{
  "norm_place": "pre",
  "lr_head": 0.00573,
  "warmup_steps": 200,
  "batch_tokens": 131072,
  "dataset": "wikipedia_en"
}
Each number is 128 + 24 x the weight over the matrix's rms, rounded and kept within 0 to 255. Layers, rows and columns count from 0. Numbers have three digits each.

# down: layer 6 MLP down (transposed), 3072x768, rms 0.0222, rows 2471-2481, columns 256-383
# up: layer 6 MLP up, 3072x768, rms 0.0419, rows 2472-2481, columns 256-383
down2471:090159124077152141126113125095104143172141151142164168116106104077134108141122149118138161135105117151114142109140162115064112108092084175120116086147119160110070147156173122142136145148104125123204101167120114132079115139187113108141169123116170126126150121095117130116113115114130053131089098114152134117121099144103117104119125127153166125127131139154110155126116151145128106117152
up2472:103117142133123147108156114116132130130115140162142139147136135110091112128165133100118173151189151093123145140165123137131112133185135125113140096169128157140145141108152177106123163146103149131120182146173159122122165138137131123148102150170133153108072126124146138099116128145135138144120172144142066151118126106141121164094124107167122131181121138143142090159128102076120165118084
down2472:138127142151130160172135110158125144114141115131115155138131163104160151130142113122121132107120070109162131164121141079137106161146169106141123162143162137166129135104126103122138133070112133088136131127152135121106132124113153080129154103154098109132134171102147070093116131108141116110114099114138140143138125147109140132156139137092076112089112185150160064133104143123161055134129
up2473:126115126082155165105119109114166146122110097117184145119150138124174133108115130090095168102151128127098126083114190126086131095131118140167143101155117120156111088104139171144140132087138127116123135126116122120105090128120114141085088080084091113151152164127134134104143098110115146149108143124152144123107141134127137152143112125164135096119115125109149139095123137146172132130130
down2473:116117086179136118157138127144163142168136133121123101072124111115096114123080138119148127131142171120151115169130123148166104080111146164150114157149112117092111124127156143152138122148096109129178133116152067118120107125135115118106151135120139120115145084132124125129114131093170141136110118151119116073164122107094115108102098110106146150131108126171120087108099129164106080122170
up2474:117163050127187105121090093137095131116148148161108118092096119155151133155165110140144117144141134153098142120097120143183160124090148132174159106078149152143182114120185107150140128133106123146124125125089138161145132124138125125088118081158155130185113157137147117159128123110106106132121131171154152138125092121161149084115133122118151061149171114140153099104185109123120115151102
down2474:102155164106077129148131140122107107139111120080114144161128136097137140128145125118133131141154096121142141102073125107126108168145149137114114130131098118123136147107116175150190115127153162141147098165127074162120145156124122111212140126133130144119125120126134150109139141150165128161137122080116100150128113145115156155146096102142115114147110150123115147150124110131140099178149
up2475:095154099106129080168120140142112134096119119172071143132125110110126122160167090155101102109127192171145143161125150105151123104109112138164097073209103101126132146135139085113093146129126132168077092161088125125139112129132079146109134115104139146114155107162124162144109129146126155120135161068144131093121160105168146134098133136111098060148141147176142071121137150166105132141136
down2475:114102139145164134100182161132152154100144070129112137137157121084163121103101123140120183112091090130120127170110122109120127099182161096112142134113144116139147102091116163111140129141109102127132115152133176153114083090126141127129138124142127114130103115114118124136097117125117143126120093132174115140081153155139088125155164116145147112124163145133158157142139125135098123120087
up2476:103160153139156095139137117128102158130120114118099122142120133103138111133152112166151101127107100114119133120126105138167175093128125142131130146147156111115143143107090130152072135103124091151097121140175124125155120165122130141135153090147125121116130115143138146117092129121152124083117156116125129123129170089178136111166124140107082168122121120116163090119123130121089122108136
down2476:127112135136173120092130185120098153124115108124119122133137140094152120143141049100104125173136142113131086133103120109123149152161132101119136146126148130177129113119128153139142128118086129101177144141153123125146110155124154113126169094141081076116150090112117120065089098110125114112131135110129102115170105139108166121152117106108149073155124146106136099086118132144140153122109
up2477:171133162137128128100144160164151130111127151169101119121138084155132129088096124157186083121100105151148113124095111137123131112075136106135134136148108135133141127137170128127134129127121106116084132117147121115164100166115120140098139119122091103121119108127106144124111119125115117138166167143156124105141130146167135074090105121118142090128114117126130096166162115094129112198147
down2477:144124124161094117167105098085091126103089076106164132113150110153108114116104137120105165165133134156112134107137126150106135086153106120110120125119141124111119112158154118134144109131138150143172148103092134094113185134143143129136144100119126143132120160114131151094088141109101119128122130083097096119144160077090128101150152154112118134110102125130105124138133112109125108145162
up2478:067154136110119139146105134128070104103116171172121136138142109154115136138137134094128134091110123076152154099095150115137122120095160151149143116127146123155126106112102112144154093185155125138144107113171132129165126166117122161157149158142178123146123189119144119205105110113098056115097074135148128097102078109089171107128114088134115114129153091138129137138143129168153123144152
down2478:150138084126120113142112124128120142108128144100135131125125156126121115112112103198166122137137134114085097117167153122098107117159103117126157167123125150119101105112108140138173142118108167142156153121156112137147147101118115116106112167134151148135128085139142125167114149145090121162148160145136152166183117105167148107113149117121169106106113183112073114136112105156142118131106
up2479:094130157134130092157134135153170145157122113089140095129111148123094109123145111093111113141164124104132197140106111089133096118125113130141143131142115097132160144066078082126116120128116168131134148108117147116120128150125158090138103149143139080146138128118127138196151141093134124141158120111110077088115117159114119093137105128134126097123114120151146145127117108151107098103127
down2479:147128152113102146101135125136110087128115140125124163146132115075122156100118125114080145154131121162130124125118122105141111141176169105054122144107151129101123179117164153147096122109105156114186149099092121156080103151112142144176140169102098083168137134133118108085130172130124130130110078159087172166136137134144146138098115128147097096120119107126125124127120119119148116112133
up2480:140140156133162101159121081114121153137104091118130125112150110114116149107176134107107129121135138118127113131110100098120115144130147116181154115105162104169087100159121159154105171107121107117122140132182164111150154102157139138149137130127143118146140138136105150114129157133120103066126100122144067124148145148155133171143161115149127155040107080111122148106097119133110154161122
down2480:098121156140128099163128140087116100136170133116113098082126119133108122120120119138144139134100156170153065147100117129139147104125113137106119127127112145148112119086178105135113116102128163164147170132109107090110180103150133100125149141122135117157125115123162101101131125160104116165152125126096157132128130123135174102113166138123107115169114136111107109116148106113108076116121
up2481:140089095136164135158074151084054110157156117115150147139144123145118136111153121160144120086150133078147126092147122148104124137132122157108168095125143113146121132127169113142163139116124128079182102139143144123164097128146096135143134148185178130109132122110099129142087082159090193109102173097132113093162133139107140106137151092159124188124148160147110075130107134108139117117139
down2481:119122137136096085119155116119150143100112132156141095131097115139139100103094164101151136150090178161118110139120132146147161097135092094120103141108167118149055141097124157100097139149129126121123146143112130161096132140151106121122133150122103166126134109133141136143127158061159151149130120127167092131134119124159144128123103150095124110160099139142138157114130129136141135127101